Weights of a small transformer language model.
Size: MLP 768 GELU, 4.46M parameters.
Each number is 128 + 24 x the weight over its row's rms, rounded and kept within 0 to 255. Layers, rows and columns count from 0. Numbers have three digits each. The size before them is the row's rms in percent of the matrix's.

# v: layer 12 attention value, 128x128, rms 0.0907, rows 117-127, columns 0-127
# o: layer 12 attention output (transposed), 128x128, rms 0.107, rows 117-126, columns 0-127
v117 123:096091148115107109132130127138174127152164105161117115138109098103110083167099128141120114117132121150098137130116106110158179119106175145127162133117088101113088128155088113149113105130140126070146131098179149118085110114143116129117140128101159114159098093143086151152133119097111090157143166136153112113135133123128118083093160139134136152173145097105158140129109156149125095134113
o117 131:112166103108160156132139097154108133113133115124127136144134137149126110088138131167129114144128154139142139136151128157139095138114085128112130116116111177116122151120133133125177138164154102167108099078111094150133130131155132111166128146116136124149151131146144095144130111134121167152105123087071179138130174176112124182146130118105078114091140167142106129161158104124182144134174
v118 118:154093124143144114125115165106126131078110137132141129139137141109141126129148140096169160133134145161131153127103187114099114099119131086169116103128076158111143109092127105106108185143135115107153147124112087126065157148144136137104152083112164144131091135130049143160162115145145138129104152148109130169123115137102119099120106150108113124144151157132102134108145106150147146151122
o118 121:095148094132085143080143110142117102095117103154147134146114105090128173109132140130115153110154131104132117116121079151147096151155132130136141115116139136137104151158135149156128118134134103098165154098125178102146103182109145107089096152133122117090156112110143164141107152145128155100144172133141175068178113131128117141147149153102142122128096150173111107130159102106122145101108
v119 123:111118153136137119098130088124122142115149168133107152149098123183147141101104085117108146136113134123130104102146161141153144104124159156110147149159104155065118126099119062109126141157128105153111114141131144094095122093139121138127098149145126147165115079147133186110125168138105142120123113141176130136143141109189119126127114074133122093146126106139115131084138135150131117106077
o119 127:152138145136096156107141154114119133155112118104121078106168150131111155121142141134185139132116087108146165113106133143105155093143118143121132157111191112128151096141112142103138131143140108156122154124103129107141122178123116102122163148094117117154146145155087094131111121144155119136127120090079107098130113114051114169145114146124118120060112176105122116151096117134137137111155
v120 125:149115133108134139103136132102148122153120080134177110109146129164114162161140155115148107092136123145138112142123120094111097119131112155160101125109160156094120090158119158132078179138145153103132124138107120095148113114143138120159143134151093176096133138137099150188144137162126156133084129102109152133138155113120098095128166152149101145143188147116147122134126161124079165101148
o120 134:116112144159119135133087123150060118124136172143143102125115169152149099065129084169110139162148105135118098137116078133145134132122155128136165107136127128131122125098133104168145106085108104087145144124153156131079156113137159154126090154110165155156125141107111130089115132109153129132157158123135141152135131151142156163149134142122132175140077110157114121099154123132154132084118
v121 129:121118150122127134081129108128129141115123104139148131145133102121121109112099049165159126135141158110162137129144140073115120144142148154096146091151115120140123120154173135126113131135121125100121111153131100148141141110103104112103181163120132141139107141111165114154125164104103141113082110127114132129129144143119103135090055094111140070094143089113148132155129169143079174107127
o121 125:161152144104145123171101117131149118147116158091127123164120135106122160154146123105139086142095114134147102154159135161118151117107132137161146143141131096108174103103090130128118131119115137170148164106126137129126089160156160135096092111094120147160150113143117133087139088159132146106164128127133186152123144121133162137187152144117102155142122102109159138134128086108128049134132
v122 124:109126158126167109151122142139098144117108099098133150140082139162091135130095137107120097133142095170110107105120172147155174126106121137141132112144126134096133141091092174153137165157132105153132146158117150145128158119137148139110159151114107114079104109149104106156128138109147127104083057137125162121112164139118130113104134133085105080145067137154089123113149111105148140137127
o122 125:147120073137103127066155082126141096137121142126116093121105108090159150160098124156083151145131159126153158133072126155111178117134104133115136143129114102134098127133141105115123124148130154083095127117129110123121119166149173131123147140121190135155078157143105166103150143134160147124147131154111124096134129130134137098139168132158131116109168139116130111169122109132098171108091
v123 125:131099094122121097091102152135135122166112117148115127116136107160126141168108146175099132120115108084153089136126110149132155095153093159120120105130133159129143150120142106133137095123125164124146085128133107147126171107186152124129158109140151154149129106118168158071175167139108140130202152134135108125124101154139126169113140128119135120123168136138120115162167162160152149147099
o123 129:142147165142162136144167152110115136106130127145133150149149142108115105059129105051117137125143123106078144141145126114133112140137122119086137144099106110130107126120126131121144160091121115162090170123090155104120094147084129108173080113170122119133150145139101084133115107135130154131066142130091117143133126115113158107135162145153108151113140137119120105117064094113154132145119
v124 123:162147158149123107180114135116130133142135104156174113095152119116116130075122113153110187151115133170134161122129154141162121127153140130096093084158127108115094112133111117135110120121128150102142140153088100157145100096170138116093094140106120146123096172104116145149138109172129099108106160132130110149149161127129170102142137113110140081142169072133108130143116119142109098096101
o124 133:152114128083118134078110141165111087154115125124155152115146113123108151139110144132127083107127123114146088136088114099114146161132129110184134106162130132130132126156128105144163149155130089154133137132133168117118137173160128108192157097104110085137124094138134126077113138073119141106129177142110167148119133131133094144129128177145160165137100143113135154115111116146176120129144
v125 126:165129095097155153133127137095083124152111149149141111098131154106142140133187132127143142151109151132148114127093121133103137110166148151167126112137159185083143099137134138152141113130113098138125132127119157076146142127140176121155145138095145116108126108114074110156169112136165173129138146108147132152072143135107106095102116144143127084170146149108173135150163128130097114148107
o125 128:058089136141076104139129128138145099118118129187120158145116137148160134121092135140115143099143121119133132134127107140122124091137119110107141128110105098131153112086152136180125102112149118124086137130153164151111105152140118178121130146113131157106116090125120126119097180138139122111071090157163126106125131109151165168139153136144133149085079114169088149111116093102140138149125
v126 120:158135095104156129172096142121116113124164116145108104136115142073149117107132084110113178164083139114084199135124120112149099107153108098078163069111140134121096151142144091133126122148128115109130131118110140116126116138125114167179118151090132113144146143102137139116121119093091125130164139129133161135077100125114122127156123098142160150116134148102135122107068118131116128116128
o126 129:117133107128135104124151153104126160153123128124127176147180099131173139143163168141162103063140144105129084143125138114144110156100157147163095162132139117105152142139117151158126130138135096153127131120136158164126146149163134139136127095172091165133133146148104138152111160136151108178080138133146110149087145121155109150099120145106125083113124141136156168142173138129138080129155
v127 129:146123110123152103157115138088133137122129153122141134125103100122146166115158169155165131116114115102112067140137113106163097156100123121119141145098123124117154140140131133140137110096127130096139115119092126150105134159121108136168086134203116119139092084115073104119113125150141149094139148110108172169149138146129124092092136099104120173138181148149089107122146130133132068135135